config.toml
num_attention_heads = 4
num_key_value_heads = 4
norm_place = "pre"
qk_norm = false
bias = "all"
init_std_o = 0.0
init_std_down = 0.0
batch_tokens = [16384, 32768, 65536]
max_steps = 3710
Each number is 50 + 15 x the weight over its row's rms, rounded and kept within 0 to 99. Layers, rows and columns count from 0. The size before them is the row's rms in percent of the matrix's.

# layer 7 MLP down (transposed), 576x96, rms 0.202, rows 359-395, columns 0-95
080:70 46 36 30 31 53 51 21 28 86 49 76 62 53 69 74 41 46 47 33 53 35 72 33 58 40 62 61 56 48 65 55 78 55 55 59 61 63 66 29 37 52 66 57 63 59 63 26 35 34 66 30 40 77 39 53 68 58 45 28 49 45 62 52 66 18 40 45 47 48 23 54 55 55 42 45 23 51 46 30 25 47 76 51 41 33 41 64 37 60 58 32 56 73 60 71
097:57 45 52 74 51 45 58 83 67 27 54 55 41 43 30 51 18 56 38 71 49 50 41 58 27 60 61 48 51 35 35 61 58 50 29 44 68 45 82 32 32 72 58 40 59 45 58 47 55 22 63 66 15 55 60 52 61 42 48 76 33 20 47 39 65 69 28 20 53 53 39 55 59 86 28 37 50 58 78 52 35 54 52 41 50 79 56 31 47 56 34 47 49 53 47 65
114:58 59 61 59 24 43 34 55 71 54 40 64 54 53 48 44 53 98 48 31 46 67 19 45 47 41 27 51 42 64 35 50 59 67 49 69 58 84 35 65 44 48 68 65 72 68 64 48 33 60 61 45 53 96 31 32 53 65 68 49 28 62 41 64 51 61 56 63 43 55 65 37 67 31 66 74 47 34 71 57 45 43 38 63 52 37 48 47 35 62 40 73 27 34 64 57
095:78 50 33 64 22 40 69 36 56 21 27 46 52 57 33 33 38 39 56 58 63 61 71 36 29 41 72 56 73 44 43 48 55 33 56 61 64 18 48 64 54 67 38 53 33 34 54 55 28 65 33 49 48 32 45 45 40 04 70 58 69 36 53 68 65 59 51 13 21 52 30 50 55 54 29 49 58 37 59 40 52 52 56 63 38 40 44 59 57 20 36 57 60 64 46 58
103:57 69 71 59 38 40 37 66 49 46 57 27 74 69 71 49 62 68 33 53 66 38 49 51 67 36 62 20 42 53 38 58 48 39 44 50 27 41 55 47 41 75 52 71 01 60 63 63 53 71 60 50 45 34 67 67 32 43 48 31 47 34 44 21 53 19 54 52 36 79 89 49 53 53 51 30 60 58 71 61 60 47 70 45 72 64 44 46 42 67 30 58 53 57 52 37
098:67 27 67 74 36 57 61 59 62 46 62 29 57 62 41 41 48 67 29 75 37 61 41 47 44 62 44 55 43 27 76 45 37 68 60 35 41 59 21 22 62 45 51 56 59 73 56 50 52 57 63 53 79 22 33 46 51 45 63 52 59 66 46 37 23 60 41 65 33 55 47 65 99 38 39 53 48 58 56 61 38 61 65 67 83 31 64 35 39 40 53 68 41 44 67 25
081:42 56 32 69 62 67 67 54 50 82 38 57 55 42 56 59 41 20 61 46 41 53 38 32 62 30 62 45 69 74 50 71 41 75 60 64 89 35 28 51 34 59 37 47 56 46 55 45 45 47 77 53 28 59 39 46 45 26 66 32 50 55 41 22 67 76 72 36 42 69 57 45 67 40 61 19 51 67 48 47 57 74 35 32 49 26 55 34 57 50 53 38 39 48 30 81
108:53 39 64 56 29 43 62 58 66 38 35 62 40 58 50 22 37 65 35 46 59 49 29 45 60 48 55 50 46 46 44 67 47 24 47 50 41 47 62 73 24 01 65 39 47 61 42 51 54 81 83 50 59 35 92 43 70 58 53 34 50 45 38 72 53 58 36 49 71 48 23 54 48 48 37 47 48 60 99 46 28 39 40 63 50 59 72 44 64 68 45 44 46 48 44 40
101:34 50 26 62 57 37 44 51 35 81 65 22 53 53 28 69 67 88 48 71 32 46 60 68 62 31 38 74 26 67 24 63 51 51 40 45 55 49 40 57 70 47 38 62 34 27 65 38 45 46 40 41 45 68 59 46 59 88 42 67 65 33 24 78 38 63 28 37 50 43 28 64 43 45 56 15 56 51 69 53 38 44 45 56 53 43 53 36 36 51 51 53 33 42 63 43
086:47 56 58 50 63 48 38 58 40 24 44 30 32 62 40 61 78 41 41 46 35 48 55 38 63 60 92 38 66 52 21 46 72 57 54 49 26 35 57 52 48 13 33 56 57 22 41 61 59 45 60 41 58 48 64 69 37 56 61 61 41 61 65 56 69 66 68 52 74 43 32 35 52 39 33 32 62 54 26 45 62 43 55 51 74 31 37 43 59 48 15 82 69 54 29 72
117:78 58 43 65 24 82 63 67 58 47 65 14 32 69 56 56 25 28 51 46 42 61 55 55 21 24 41 54 55 56 33 53 51 46 27 25 44 44 52 48 26 62 69 80 38 60 63 34 41 76 33 48 70 26 72 33 26 43 49 22 53 35 48 53 66 35 64 46 50 53 53 53 59 34 69 60 66 59 58 53 60 50 44 57 38 36 58 36 74 39 31 46 55 34 43 60
090:63 52 42 60 40 55 35 27 44 62 08 64 52 37 32 40 41 24 47 39 46 67 63 66 30 62 65 57 31 33 55 59 23 38 76 31 53 42 49 46 42 29 45 51 44 36 49 38 42 65 36 56 52 45 10 33 32 37 58 41 79 49 49 34 62 35 51 19 42 66 62 60 50 34 51 45 46 42 56 60 86 50 57 58 47 33 40 12 58 59 46 30 36 62 47 81
082:61 50 37 35 55 44 46 13 51 59 47 43 83 44 45 34 61 51 41 49 29 66 55 44 46 64 46 24 47 39 59 62 47 57 52 35 46 54 45 48 44 45 82 54 37 31 28 47 53 54 64 18 65 75 77 29 47 39 61 50 52 68 70 41 17 40 42 72 19 70 29 43 54 34 30 58 59 62 28 49 62 39 30 43 59 21 43 40 65 45 21 27 45 35 32 41
086:65 75 48 67 61 65 43 45 43 56 28 56 41 72 44 66 44 78 76 51 47 77 47 25 59 48 77 41 40 50 21 58 48 42 63 36 50 47 35 71 27 40 61 24 57 45 48 49 57 63 36 56 72 50 20 60 62 64 38 53 37 59 28 70 58 66 50 32 28 41 54 42 57 56 49 19 26 51 65 50 39 71 50 63 71 65 65 88 50 24 58 53 48 77 58 54
100:48 24 35 52 37 30 53 30 55 60 41 53 83 51 33 46 61 52 56 36 35 50 33 67 49 45 32 41 46 51 61 34 65 54 80 40 36 18 45 70 28 58 35 56 37 34 43 53 44 81 69 88 47 42 42 62 51 58 60 33 28 44 55 61 61 52 47 52 39 36 43 49 42 73 15 32 63 61 47 61 56 47 73 65 40 55 69 47 75 64 72 67 31 77 46 78
106:53 28 46 28 77 51 50 56 59 40 39 40 50 65 49 59 41 46 44 53 69 47 48 04 19 52 68 47 59 55 47 48 33 59 22 29 49 43 70 57 39 72 67 41 38 45 52 31 41 49 70 40 73 48 58 34 21 75 50 64 64 42 80 53 58 55 75 43 55 37 19 71 69 62 39 41 64 51 33 64 31 42 44 31 40 51 41 21 48 36 59 65 41 18 57 42
116:64 51 28 57 35 62 48 73 38 80 72 46 17 40 62 52 63 64 77 58 42 56 55 54 45 49 46 53 37 57 40 37 27 59 67 50 62 45 61 46 43 59 60 57 36 83 29 34 66 45 26 51 74 64 26 25 58 30 48 28 40 61 49 31 54 51 37 65 47 54 28 59 55 58 65 74 40 13 49 70 51 62 41 72 70 61 36 71 78 40 59 46 70 61 34 49
110:59 56 63 38 61 60 65 45 60 43 54 40 41 38 45 77 55 57 58 44 46 66 54 71 37 76 81 38 65 38 57 51 43 47 71 49 82 59 24 40 48 38 39 21 84 67 30 34 49 53 56 76 38 41 56 95 65 49 78 46 41 50 47 47 54 39 88 72 64 46 61 57 36 55 32 09 34 49 64 54 52 59 58 40 44 48 46 58 39 60 73 42 46 54 42 53
099:67 55 56 42 85 85 32 56 09 23 41 48 53 49 53 22 60 32 16 17 65 22 46 34 52 44 46 51 62 47 66 42 42 44 46 68 59 45 32 40 35 19 36 58 58 21 27 73 66 33 61 73 64 47 46 38 62 46 58 40 59 44 44 48 48 38 51 48 64 34 53 29 33 48 44 53 29 54 43 43 49 51 37 48 20 67 41 50 55 47 27 62 58 53 43 57
090:61 58 38 49 56 41 26 19 53 58 10 57 63 75 39 54 51 54 32 79 24 41 77 45 53 43 52 47 43 34 29 66 20 45 21 79 36 25 40 33 46 91 61 70 67 63 30 44 50 65 65 55 50 63 44 49 53 54 54 48 50 65 60 65 64 60 64 29 54 56 27 60 55 60 55 56 44 38 39 38 67 32 50 61 77 52 40 47 61 72 35 49 38 43 40 47
096:50 41 33 58 53 75 29 71 62 47 50 60 42 90 44 29 48 42 35 38 53 55 70 45 56 45 45 54 46 52 52 61 47 51 65 50 73 43 37 47 31 58 45 60 40 10 40 46 46 42 43 56 60 64 56 50 62 58 43 18 37 39 53 62 39 33 66 45 45 33 48 59 45 52 62 32 58 36 42 78 24 68 70 34 30 69 10 63 47 65 47 23 60 73 95 52
100:58 42 82 46 56 68 48 35 48 25 42 35 34 28 32 62 36 47 52 67 38 60 54 52 87 27 39 43 43 29 20 56 85 32 42 51 24 50 70 60 48 59 68 54 37 41 62 24 54 56 68 46 59 77 51 41 29 55 43 47 49 33 45 41 49 45 48 43 18 66 57 79 35 47 38 85 73 69 32 47 35 58 60 66 59 48 44 48 35 27 43 56 47 51 67 56
087:31 46 59 44 55 54 19 65 60 68 57 47 56 56 21 60 33 55 45 65 36 29 24 62 28 34 29 67 58 35 53 41 59 76 49 26 62 51 47 68 47 66 45 69 50 67 53 56 34 40 42 43 75 62 51 46 34 50 45 66 49 58 61 52 50 31 45 39 24 22 48 52 15 53 56 29 36 85 16 58 33 44 49 69 57 42 42 50 55 29 76 43 60 40 20 68
095:58 61 61 51 58 52 56 27 52 33 53 65 65 76 77 47 46 60 58 22 34 59 63 24 41 50 50 53 25 47 73 50 32 49 66 30 35 42 35 43 47 68 66 56 45 42 42 56 33 07 20 33 56 43 63 44 51 32 53 47 56 08 83 59 47 69 56 61 48 62 70 49 66 61 35 72 70 60 54 43 47 41 41 58 39 52 59 73 68 40 43 47 33 20 47 29
121:56 66 51 35 64 32 46 29 60 49 69 30 48 63 52 39 84 66 61 55 44 45 82 58 59 70 40 55 39 46 47 51 70 38 48 52 25 61 13 37 61 42 64 45 50 43 40 38 39 48 34 19 45 39 61 20 75 68 48 59 45 48 74 43 50 40 48 63 79 19 48 48 45 60 47 71 28 68 30 26 43 57 54 49 52 74 66 31 29 52 68 29 71 69 62 52
103:43 57 63 31 51 40 50 67 78 39 63 52 44 62 55 48 61 38 26 58 72 62 49 66 64 94 39 34 35 38 54 51 67 58 83 46 64 60 54 49 44 31 27 47 41 79 39 39 32 37 23 43 37 52 45 60 64 40 53 77 53 49 76 32 32 31 36 77 51 39 66 34 28 42 63 73 35 53 39 34 48 36 57 53 36 57 11 65 38 49 66 36 50 56 61 54
112:50 44 61 72 49 63 35 43 60 44 34 59 59 23 46 39 37 64 71 63 45 49 61 58 71 65 76 34 18 41 68 70 51 55 52 46 44 52 27 47 55 76 52 55 47 39 22 40 55 44 45 48 35 68 47 56 38 63 49 21 72 43 70 44 44 52 39 50 40 21 51 29 60 42 50 71 59 44 59 74 39 02 69 41 54 53 38 58 37 63 31 76 79 64 75 30
110:64 39 47 56 42 75 60 51 42 76 60 48 45 67 89 38 55 40 45 54 58 67 70 72 56 12 61 37 25 63 50 54 46 42 56 61 76 70 67 40 34 50 78 48 52 60 66 63 33 45 53 41 48 60 35 36 23 39 36 30 36 58 50 55 33 40 53 58 74 65 65 50 51 21 53 49 56 42 60 74 48 24 67 36 55 38 28 52 43 12 64 79 40 40 49 45
100:44 63 63 42 28 39 42 35 42 45 68 30 29 32 48 68 89 80 56 61 68 39 33 47 60 47 42 64 31 64 86 44 41 40 34 54 12 54 53 58 61 56 42 43 40 39 39 05 74 65 52 33 58 62 50 64 62 26 47 60 37 56 51 57 41 69 61 78 62 76 55 59 69 52 36 47 27 48 38 47 52 33 41 78 48 53 43 59 37 51 35 44 48 55 53 31
108:42 54 48 34 32 59 60 57 53 54 60 32 55 71 59 28 38 18 46 36 83 42 58 54 37 46 57 50 54 40 39 59 43 37 43 37 47 44 52 73 41 38 25 40 66 26 78 24 35 41 43 71 35 31 53 75 43 48 72 39 63 56 69 36 47 55 91 50 78 38 50 52 29 86 43 40 61 36 51 44 51 32 37 43 42 65 52 43 65 46 24 62 54 64 77 24
099:49 33 49 48 67 22 47 53 45 27 54 72 55 60 24 50 66 66 55 42 38 45 40 12 39 53 50 65 22 47 45 30 45 32 54 47 66 51 10 21 51 47 49 44 65 49 54 43 65 61 55 43 29 38 59 52 36 43 46 52 39 56 38 76 41 39 40 63 41 41 72 62 72 60 24 69 30 58 13 54 54 36 49 62 28 71 66 69 25 33 46 70 32 54 37 34
085:37 74 34 53 51 12 47 16 43 82 45 12 39 51 68 55 56 39 39 43 50 39 45 23 55 55 58 28 40 58 48 42 41 59 55 62 51 57 42 43 62 37 47 36 53 33 48 38 53 68 29 43 56 37 61 84 41 58 61 69 41 39 62 56 26 32 46 52 53 28 67 43 40 53 72 56 60 42 56 65 33 24 44 49 42 50 74 58 77 62 20 18 49 77 43 59
099:53 34 52 51 32 43 70 42 42 43 20 11 29 71 42 66 41 57 63 67 43 53 61 72 51 40 42 59 60 48 68 64 65 47 42 39 56 45 56 60 26 49 58 32 60 55 57 31 55 20 29 75 27 39 40 79 25 43 71 35 71 44 42 57 58 72 47 41 63 52 59 48 64 24 43 14 55 53 48 54 55 39 59 33 53 47 66 33 74 62 16 38 51 71 60 59
100:46 30 50 45 61 72 24 51 58 56 55 49 54 46 60 33 46 46 32 81 35 51 41 42 59 48 29 66 53 69 65 52 33 59 34 80 57 66 56 63 46 36 70 36 45 50 47 88 35 68 46 35 55 43 31 45 74 30 50 67 52 41 43 43 42 50 52 48 53 58 47 46 83 34 70 31 43 46 41 35 74 68 48 17 27 45 25 59 14 48 45 62 70 87 44 66
084:53 63 39 46 45 65 49 73 52 65 60 23 62 57 67 50 77 65 33 63 68 30 30 62 78 56 50 67 61 59 56 35 85 45 54 71 55 85 25 50 21 56 49 48 31 77 51 64 63 31 51 55 40 74 58 76 81 48 48 30 57 42 47 46 63 47 54 53 48 36 43 43 44 46 52 62 49 67 75 63 29 65 48 34 25 29 62 54 56 34 50 42 77 37 59 35
096:36 42 41 47 49 41 44 31 41 50 33 51 72 05 55 67 43 43 33 73 47 35 53 33 47 46 26 51 44 46 76 43 19 49 41 83 62 74 51 45 39 59 31 45 18 46 39 55 51 46 74 55 63 36 77 54 51 34 72 71 76 31 60 42 61 48 49 59 34 59 67 43 51 50 57 50 74 43 22 40 63 56 50 37 50 62 35 29 42 57 52 32 16 57 53 76
094:44 24 52 48 59 74 49 50 25 62 35 63 49 54 42 65 60 65 58 37 52 44 38 59 46 39 42 41 72 56 76 34 73 54 21 48 46 44 42 65 43 32 41 57 27 42 46 59 32 61 40 46 27 38 67 27 53 49 35 64 54 35 49 45 65 28 62 40 58 56 44 57 54 45 42 49 99 36 50 49 62 55 37 41 53 68 59 31 37 68 33 69 51 22 18 23
# layer 7 MLP up, 576x96, rms 0.211, rows 360-395, columns 0-95
090:34 62 40 42 39 47 24 69 63 83 57 52 63 82 32 53 64 59 55 68 42 62 40 56 52 54 35 56 67 59 70 31 53 47 51 52 48 30 47 71 64 35 49 41 38 51 49 75 32 47 54 62 71 62 39 46 24 73 40 38 24 60 50 62 36 80 54 54 39 42 53 18 37 51 49 72 35 49 60 44 23 31 49 27 24 24 45 46 38 67 19 60 49 67 75 49
113:50 60 45 60 46 38 42 59 42 49 54 63 53 46 59 45 62 55 54 60 80 53 41 69 52 62 69 31 46 41 31 50 25 62 33 43 35 63 83 58 33 65 36 59 57 47 73 56 40 63 62 32 66 57 18 46 49 57 52 49 23 51 56 43 42 31 83 60 45 79 71 41 82 34 55 76 57 41 61 29 44 38 39 58 29 64 53 44 06 57 41 58 60 16 52 74
087:58 33 47 64 71 47 68 25 73 48 55 30 62 63 51 42 39 49 38 59 48 71 53 24 49 62 51 49 61 41 62 41 78 39 71 87 32 35 38 61 72 42 26 75 26 39 55 70 51 50 33 63 51 80 74 34 25 45 62 66 39 51 51 43 46 74 68 58 90 51 52 47 43 59 36 50 64 44 45 64 54 52 23 58 47 47 55 59 79 32 28 65 41 50 41 41
098:53 17 54 47 60 56 59 43 43 40 49 55 57 50 38 31 18 46 60 62 44 86 37 50 53 43 34 62 55 65 55 20 44 68 39 37 60 46 41 65 37 30 46 23 64 45 32 52 42 20 34 55 50 66 41 42 81 54 57 80 39 74 59 54 27 80 34 63 62 46 44 39 54 63 87 59 59 65 62 41 66 60 58 17 43 65 33 30 39 41 51 38 50 44 59 71
092:25 26 63 56 52 72 44 12 59 49 35 27 73 42 43 36 82 68 55 52 46 25 70 22 48 30 58 66 78 40 49 51 45 53 63 55 57 50 65 72 58 71 46 51 46 62 35 63 39 67 59 58 29 45 43 44 43 40 32 72 34 50 46 40 55 61 51 63 73 45 51 77 36 52 65 47 49 35 45 35 31 40 66 46 09 84 51 49 38 54 48 35 68 39 60 62
077:57 44 54 80 37 50 38 46 53 43 48 73 50 50 76 58 50 28 51 30 28 49 47 46 51 72 22 32 41 67 43 60 48 93 64 22 51 46 40 26 43 52 34 37 56 58 57 29 59 68 46 58 70 56 68 25 30 31 53 65 41 63 42 48 61 42 46 55 62 77 60 31 37 45 40 56 36 56 66 45 43 70 20 48 67 29 51 59 40 75 48 68 50 85 29 68
098:46 76 65 40 66 65 29 41 33 71 51 37 41 73 40 34 70 56 20 60 41 74 54 49 49 59 75 32 36 69 67 36 26 35 58 31 54 66 52 44 76 17 39 56 57 50 45 37 27 68 38 50 84 57 61 33 52 53 30 55 78 57 57 40 57 32 54 64 48 46 70 58 53 34 34 77 54 53 36 22 46 44 64 50 29 53 22 60 51 50 55 39 25 57 59 52
091:54 48 15 50 48 45 56 36 46 42 57 39 33 29 54 67 70 37 59 71 60 34 54 33 41 58 26 44 69 47 35 42 41 46 57 26 46 62 61 70 67 57 75 46 57 36 32 53 20 46 17 79 72 54 44 37 69 39 73 21 53 27 39 72 66 22 46 36 54 39 39 60 42 62 17 52 62 40 50 51 37 31 53 40 40 56 65 73 58 31 33 42 63 53 59 74
090:42 58 43 35 66 36 11 63 52 64 42 68 51 48 42 47 35 42 58 72 42 46 23 55 34 36 18 53 34 62 31 80 50 46 66 67 51 39 63 54 84 56 29 67 79 39 50 56 35 35 49 39 58 22 05 48 74 41 80 41 53 38 53 66 54 39 30 33 53 43 68 41 65 50 61 47 58 50 52 41 38 40 67 61 52 47 30 54 34 60 56 78 57 55 62 54
108:40 50 68 41 35 33 68 61 39 54 56 58 46 34 72 53 39 57 63 67 45 35 40 72 56 47 28 34 49 65 52 39 47 66 60 37 27 32 43 85 60 91 68 23 56 52 67 52 37 44 49 66 62 53 58 63 48 44 64 57 38 59 43 71 68 41 29 43 44 59 57 35 56 60 51 18 50 41 77 48 47 44 68 65 67 57 52 04 48 06 45 39 34 45 62 37
096:54 62 81 52 50 63 54 52 45 17 35 59 75 44 74 39 31 45 26 54 61 35 53 45 59 42 40 60 47 41 62 47 85 38 30 30 34 44 80 58 34 86 77 20 73 45 69 59 76 54 54 52 51 43 39 26 49 55 39 54 60 56 53 33 30 61 47 47 42 45 49 45 59 26 62 47 62 33 44 46 38 40 40 31 31 41 42 32 64 40 63 39 71 37 76 26
085:61 11 67 49 42 38 47 47 37 40 66 74 43 77 43 39 57 63 66 44 87 45 40 51 79 66 62 26 77 47 35 23 57 48 40 20 54 59 33 44 51 35 61 57 87 59 18 62 56 53 59 73 57 52 51 46 45 50 28 25 55 54 48 53 42 35 45 50 44 87 62 35 23 48 48 63 46 24 62 45 47 53 51 58 60 48 47 48 42 52 41 45 36 60 81 48
094:29 64 46 24 52 47 56 32 65 42 48 31 46 33 39 40 41 33 41 46 23 68 49 60 21 36 33 66 54 27 49 67 75 30 47 46 55 46 54 51 49 52 38 45 70 68 25 41 53 27 35 43 28 45 78 45 66 29 30 54 49 38 67 59 47 53 16 84 63 57 69 50 57 68 63 36 36 48 28 52 34 57 26 37 16 46 41 53 35 34 58 47 40 26 49 67
100:33 51 44 27 52 64 45 30 27 54 48 46 70 55 57 68 47 40 21 31 65 54 36 70 37 63 61 50 50 46 57 46 45 12 58 53 44 44 59 55 57 41 47 70 49 46 59 47 40 52 61 17 25 43 54 07 55 19 27 80 52 51 39 59 50 37 42 54 59 48 30 49 28 37 62 37 49 59 54 35 45 61 55 41 47 34 29 67 03 76 68 66 41 60 39 60
103:51 43 61 55 39 63 36 21 36 75 22 59 37 51 35 69 56 23 58 63 43 60 82 50 57 66 52 66 63 42 45 60 54 68 29 54 39 76 43 50 52 68 70 56 45 11 48 59 78 73 64 39 43 44 68 51 41 53 37 64 48 47 59 50 41 49 63 41 69 68 63 83 44 25 45 24 63 42 45 54 41 62 51 36 34 68 58 47 36 07 49 33 57 31 62 49
130:58 34 64 43 55 51 56 63 53 49 51 32 69 56 66 42 64 61 27 62 56 45 57 27 31 28 47 59 21 37 85 58 55 31 48 48 43 59 66 37 56 40 23 43 41 58 32 42 52 67 28 38 69 44 59 59 41 57 54 48 94 44 69 49 51 38 17 36 60 43 67 38 70 16 47 35 53 37 37 45 75 44 25 15 61 29 35 63 54 30 45 64 58 47 33 57
117:56 49 49 42 52 21 16 50 26 55 44 18 59 83 65 53 64 46 64 58 27 40 70 67 50 20 40 44 39 51 65 45 29 40 57 89 60 60 50 59 55 51 43 46 42 20 70 60 27 32 36 30 60 30 47 43 37 66 41 46 55 41 50 58 41 55 47 50 36 79 51 45 41 49 30 45 52 26 45 68 40 52 69 46 42 77 62 60 21 61 66 55 36 24 64 61
088:49 40 77 62 49 29 36 54 49 45 64 83 47 34 63 41 45 41 82 42 65 47 29 63 49 32 81 41 66 72 61 26 41 29 48 36 62 34 26 57 66 54 61 66 48 60 59 57 47 35 28 56 54 56 55 72 71 64 45 78 55 63 84 41 60 34 38 60 50 54 36 56 14 59 67 43 56 22 59 36 45 63 39 72 36 27 77 61 54 43 59 63 46 48 41 57
109:78 47 36 49 31 43 42 36 20 64 53 49 34 59 41 40 64 43 65 42 82 62 40 69 23 67 56 51 63 47 50 52 71 44 47 22 34 53 21 42 47 50 77 58 38 25 81 67 47 16 46 71 81 42 66 61 35 56 47 39 52 42 53 51 69 50 68 73 40 53 53 36 21 51 51 62 58 58 68 77 51 57 52 52 35 53 40 30 26 71 61 37 38 51 51 39
093:60 65 56 71 87 49 56 26 74 56 55 52 51 40 62 74 49 41 53 57 32 48 49 53 43 63 13 73 39 60 52 36 57 45 51 55 37 93 61 46 57 57 56 69 47 30 87 39 43 53 35 55 65 57 53 42 23 71 48 42 45 43 31 49 60 52 45 52 70 55 67 23 69 46 32 60 49 69 68 40 75 67 19 51 47 72 50 67 64 54 47 68 54 43 22 45
091:34 45 55 78 33 34 34 56 65 41 10 45 45 58 34 71 60 25 74 50 47 57 30 44 62 62 54 45 39 26 27 44 64 64 69 56 61 49 72 65 41 19 51 65 36 58 77 59 77 49 35 33 73 65 35 49 13 24 77 44 49 50 60 60 47 29 61 51 69 49 72 69 48 58 44 56 44 53 42 48 71 61 58 37 37 56 23 51 53 48 70 60 57 45 44 53
086:30 37 63 53 36 47 45 00 47 41 37 31 73 77 49 28 48 49 55 58 60 73 49 54 78 51 48 53 34 34 56 66 32 31 42 50 51 71 36 24 55 44 48 69 42 42 47 40 43 43 54 38 43 68 50 38 70 68 65 17 40 61 80 26 39 37 68 69 54 52 53 35 63 64 72 48 50 37 59 59 84 46 64 21 33 65 52 52 54 33 54 29 57 48 51 41
099:66 61 28 47 73 53 30 63 37 37 38 66 50 49 56 41 37 32 47 56 53 59 30 55 75 45 36 79 70 62 47 47 39 48 34 42 60 43 66 39 58 34 57 29 64 71 39 67 50 64 62 42 58 42 44 44 17 53 47 67 44 23 41 49 51 36 59 59 44 57 49 42 81 82 53 42 43 54 72 86 74 68 09 70 43 67 38 59 80 57 55 62 44 46 71 34
106:42 40 64 42 66 45 26 50 60 55 29 12 46 68 46 32 57 59 77 49 67 48 92 51 53 37 42 41 42 36 42 39 65 25 50 74 22 36 24 75 44 85 70 49 69 46 48 43 40 31 39 35 31 50 52 21 69 56 55 47 37 47 64 39 51 79 50 55 58 44 60 53 56 49 53 36 50 48 30 20 39 58 42 40 49 52 64 50 20 33 46 46 57 47 67 73
088:27 52 34 32 72 45 42 41 43 62 48 29 34 44 34 41 42 53 67 52 66 45 38 77 44 12 68 63 35 56 55 46 58 40 53 73 29 74 56 52 75 58 63 43 32 36 48 56 51 54 58 31 59 42 44 71 55 70 50 50 53 68 55 73 72 44 41 54 67 49 61 38 53 61 43 33 70 55 36 36 71 77 68 33 15 69 61 56 31 53 29 26 18 48 26 35
109:26 32 72 46 48 45 46 76 32 84 42 21 64 51 48 69 36 40 48 62 59 52 47 38 58 31 54 65 55 49 46 58 49 50 46 42 54 40 52 30 50 58 42 41 58 41 64 49 54 32 44 40 77 80 24 58 49 20 37 67 22 70 40 26 61 86 33 60 74 59 17 35 63 40 75 53 46 29 39 43 60 32 55 61 59 35 36 41 44 60 76 52 62 57 69 44
126:46 54 56 36 35 36 44 74 39 52 54 11 78 48 71 26 50 37 38 58 45 52 65 85 21 40 40 28 46 52 72 48 35 75 80 42 45 47 52 60 53 39 70 44 52 81 58 56 61 55 24 63 22 55 12 43 50 55 55 39 28 59 37 53 47 57 50 41 46 55 60 30 74 38 66 37 57 30 27 57 48 46 50 33 38 55 41 43 38 28 55 67 56 74 37 45
104:33 44 40 39 52 17 46 37 50 46 48 77 56 45 62 41 17 69 58 63 24 57 41 37 29 11 65 43 35 78 82 44 33 32 27 61 49 39 63 62 61 45 35 46 48 37 72 42 35 66 39 27 45 39 36 34 44 30 57 53 34 75 52 53 69 46 37 53 45 75 41 58 42 52 52 60 63 53 43 59 58 43 44 47 40 70 13 45 29 60 56 15 45 59 48 56
115:28 46 45 20 43 47 44 53 34 67 57 38 59 45 50 56 66 72 40 75 70 62 36 69 41 59 39 26 33 60 48 43 25 23 54 39 34 30 42 57 80 47 39 74 36 40 43 66 46 51 37 69 53 60 17 61 64 46 45 42 39 66 46 36 55 30 46 44 57 42 61 45 44 22 38 34 74 57 49 54 65 61 44 26 74 80 31 65 20 52 38 48 28 40 50 21
093:38 49 55 28 33 37 65 41 38 40 47 54 55 54 68 21 19 40 31 34 57 51 59 47 42 58 31 47 64 54 48 37 32 53 99 46 48 72 46 57 56 52 29 40 58 50 56 81 47 68 43 70 64 28 16 52 43 54 64 71 46 40 56 42 64 70 46 40 31 73 34 67 25 37 70 43 48 53 21 48 60 39 19 47 26 39 60 32 65 60 44 45 49 51 67 52
082:42 34 60 29 50 53 21 13 40 66 48 40 58 50 26 45 41 30 67 36 61 43 60 52 52 72 56 47 62 89 69 53 59 39 39 41 59 47 54 35 63 12 49 48 30 44 57 39 51 35 58 30 70 55 54 33 86 35 66 62 31 45 82 30 48 65 58 36 47 56 52 64 67 51 73 60 54 41 46 41 60 60 43 66 32 66 50 32 56 32 50 65 51 78 76 37
099:58 48 36 54 41 62 59 49 57 33 45 70 37 45 31 36 57 29 27 62 49 52 43 63 46 57 74 39 64 41 52 46 43 22 41 42 48 80 53 50 66 22 69 49 03 71 23 56 53 58 42 49 49 46 50 74 39 31 31 59 61 62 72 55 42 55 56 48 53 63 52 57 03 56 76 68 64 64 68 39 53 68 41 41 50 34 67 48 38 47 42 37 69 15 38 68
095:78 58 62 59 63 56 22 17 50 56 32 46 36 47 40 27 62 64 43 42 64 70 48 53 36 63 55 54 48 55 36 45 61 57 62 73 70 67 59 42 59 71 71 70 54 40 26 79 51 39 49 32 61 54 31 67 30 64 60 68 37 18 52 51 35 47 36 54 76 70 35 40 29 38 41 38 61 58 32 30 54 34 48 43 39 53 46 06 66 57 43 26 53 67 40 65
086:61 56 72 78 67 64 66 49 61 46 24 55 38 47 80 74 50 25 77 52 34 61 51 37 50 65 40 25 60 59 55 71 82 58 41 53 43 40 35 35 57 92 56 44 32 70 20 42 58 64 50 45 55 62 51 49 26 67 69 52 40 49 38 51 28 61 35 36 41 67 52 68 60 48 37 50 52 39 43 47 60 46 34 71 23 54 67 44 57 54 34 64 78 40 67 68
087:57 55 66 50 80 33 29 52 63 20 35 49 43 38 48 77 47 45 38 52 56 41 38 62 51 67 56 89 33 45 43 50 68 39 57 50 54 99 62 52 58 61 42 45 38 34 47 49 44 60 37 59 56 62 45 39 60 49 54 38 45 80 57 35 49 39 66 52 79 56 20 49 56 38 61 51 68 55 45 60 64 46 25 25 64 66 11 35 55 58 57 20 31 48 42 54
094:51 58 68 75 53 57 37 38 52 44 59 56 50 24 34 71 34 37 46 17 40 51 64 38 39 67 48 56 43 48 51 43 63 53 60 37 47 39 59 69 50 60 52 37 20 22 50 46 83 47 31 70 58 56 69 46 44 43 36 45 58 49 49 36 23 64 57 67 79 74 48 34 36 35 58 17 53 48 62 17 44 67 33 52 69 50 52 56 60 40 42 32 46 79 56 05